Weights of a small transformer language model: 5.23M parameters.
Each number is 500 + 25 x the weight over its row's rms, rounded and kept within 0 to 999. Layers, rows and columns count from 0. Numbers have three digits each. The size before them is the row's rms in percent of the matrix's.

# v: layer 3 attention value, 256x256, rms 0.0384, rows 86-105, columns 128-191
# o: layer 3 attention output (transposed), 256x256, rms 0.037, rows 86-105, columns 128-191
v86 085:504520495497499530514496516494516506504512483515476474485485494521509515478469506447485513510477488508494504535501504482466488488513486499494452485512530517522500519505562513496495515515496411
o86 091:557495465497488503503514458532501493447458505446528474481493474473510481475493537478480474497509463499496502470533458511466530536519488524511546493474481514502506477482489496525509491508513540
v87 081:507465478498497509506507470472491482486483495496516497511446477554544467475494479491473538506519504508527473540543493493480505518497514483516445528479494491495481466500486510473430473506470560
o87 084:512503490523504509520471473436484476494483494491537493468477502517508462490492530517474485496490478483451498500485516521532508543407500510477448481527498498500495512497517514435494499463458517
v88 085:503441517479517529511513484514499516526524497542471487515515481479545470480500551515517504480540505463477495505524520464547524541501487450526539489508501486538512514451463506485472518514525482
o88 090:519476518545512505459514548526514508535572505500497477506494486529499491515502507489521508453504558497516488497535553469522558454516513499519489481519515494482491525475499517516449511464496512
v89 077:483522517451445504487421501556492487497513477508535542498461531503509515497516518482512518530504507446486486533474519538502486508437480506479503534498485543498519541510527501490457537494539487
o89 080:495495484443524520457536436518468524464495522500496523477530507470544492499501488515458485518525498495532507492493511485506466518527463490502515539474502491473511491527536461456508521508482498
v90 081:534494509483527529509499485498486496493494548522447530479566536509535495519481519499519465504515501524551506490486524443545506520497477474535525482545514538524511532501501503522478509495525538
o90 084:496488578493499500485563508523502491482513481496488475504489490476498516517517479520516544513491489511539506518517524530501501492526492510526508498490515519510498458489528478478447543485527479
v91 086:512542479495476468464534497476508478492529483505489485513537495476429502532516508493497517484528519514504512516513491491480477466503482517503501465437512477491510479540489511513491544508514519
o91 094:467525495496500479498498491470525477497496516468508516530506478493433535506486526488492486486494573511532499510478462526524498541476458542549550521503531500475505526493506496469515496554510513
v92 079:543470527488472511484480509515473510491469473498514538479519527500525531488485523484521471542503520480540492527526508474425541523481495504473488493480497507525518474516495471503481518501561486
o92 085:489495499536503494498481500522497503481520473499498540515500509489498508503496502475547540524468525547527521534505515491461512474501499451478535501481499496466506494497477503535476455546530482
v93 075:472457517513468468505504512500522534465488460490502464511499529480445522501566461479480486518501483463461481495496526512467509507456523508476460526498487503492461543544484522503465501499454509
o93 085:510490471519498474532483474497495489479497516499533535534522535549503525497542504496485503549480496510507481482492506464480468467456516540456533517474464474490489534514497501510530448530521498
v94 081:502528502466494478552491489533530494503512490487474480495483497489493468539503493507459507498510479439470506493541538542492512492511499541484467508529486479527528483472527530496503521474538507
o94 084:564510516502472456466532476482506528484477515513476477492500517490523453480493488503475499484487515463463490466529493518510505539511495547496529494567502513494481494472501528511563504500520528
v95 081:495550488504486461531535490479506450499538482498462492484471480498518494532460500501507495512477496551488522539520458446456495495520481482497473460505547447485501502489523446536517480557482487
o95 088:518502506533468478523522494474493460511489509491513494477517506511459499485529508493548485464473522523456493497496439540515515500480480564503550502484496458515517463480498468503504498528499498
v96 074:507440493552523485511528491494520491481482500516489505497518510486470517527487473518511511504506458452493545453500498464466482510522490492470484513501538496534486497525484502508493515518503559
o96 078:518501514547456479517512514516538494466466484485496524512514519529449501487549477478508519529458494508490499480492466517505465480459531518467537489496507485513499482474454500506495465507514530
v97 086:519553526553486484473463514488495467497513488525566504524488509503518513525532481540478490456437502457485496472429522559496538472528478481499497480488455465463491476536532507490498500516520476
o97 085:547472470497503551454484511479468499517512498536477477505481483492505494508459477501447454495532507498508494489487480468448554534477488501474475495503477492452507491503521530525533506512505503
v98 089:494476518501489513458462531510500503490498487455573507506490513460472537459514535456547495516504527486488474499489523544487461496476512524524485548493486522514493515490463519465503518475453487
o98 095:475504495453531486496502470528518510499484513488493573497508517513505516535501500485462501504540495493495508491488512491523465462551494478508506515485481489477484542510461511467541495511462478
v99 079:499473497490529516495473492515501463473526492523510519533482506521501507511522493512485523507520499511511469503520483503474549476466519490476524530469484532491478499530480478475480465473509518
o99 083:477506505510526478535479504437477484506535466522508499486503523579505482510508521515489492520484496511505505492461558521530518477434514494507485524508493488481489542509505531499496486488488491
v100 075:470514520537517489501458523495498519476491491461544515509531491486514521495502475529503516502467523504516479496482471513519515449514512474483517535467513514454476561522496486537521494467500524
o100 080:497524503508510515546548478509510481521466514496515515476471513551514531528533465482510478489463498517483495460461455526501490429508517504483490497470462487509510496512444469510524530509496499
v101 080:504510514495464480491428519509484470453504501516531488507444507502495497533482480459525517550459484500490490535519463520485504464469480565476485520454485480478476499501525481495488449520496486
o101 083:507498497475479517511466462510484523471470510481495484487516479514528468478498531511510480505531471477475525483480466509502470525478477489502519512511497486520501481501492507525562459470467527
v102 082:484498506507474527500491487543498529507514499513485515493482509486461486485489493499551496543494506512547486462485501470566479506529490549523518511491495498509490530511523507444533497482479507
o102 086:496499517457507452530527465522548527483566511491494487529556508479506544482502488562536509525512496490517474488481512470509471476477530534496489530508492521522506486544489520506500473495516467
v103 088:481530520493523532471492524505490525529526503500528485485490491539507508501498519509498525505519518517501467544550514444503547514478497464539508495547486488511500458505523513500511493514556507
o103 089:467482506507537498473493533485452516533527472519473504505478494479544521482482514481478463506534505507494509529549554494497521502534470460521516477527493498500487508505513522528488487476520492
v104 071:505494489486535509516476510506493485549486527489450531502488483506579470523473546500503525520485487499521476509500469518516473503524493519518500510529562510515537466488518520508487511513488515
o104 081:485512496474514502491535504518501498509489492499492474461500481493511466488485494500531495459513500468489538497525485529518509512538484465538491463536524519506514476478483497500455543451490479
v105 076:503471518474521488525482491510479492515482487505479522509488519489531521477478489520493495525515520501510554504503490465469523518516506471509538502492550473534511477501473486488442496511548488
o105 080:523499546513502524504532500476482463519490460474499499488474490534485478468519503504532481498491541503495545461497513497486511487451509475482513499461516460503513474468503506501436517440496466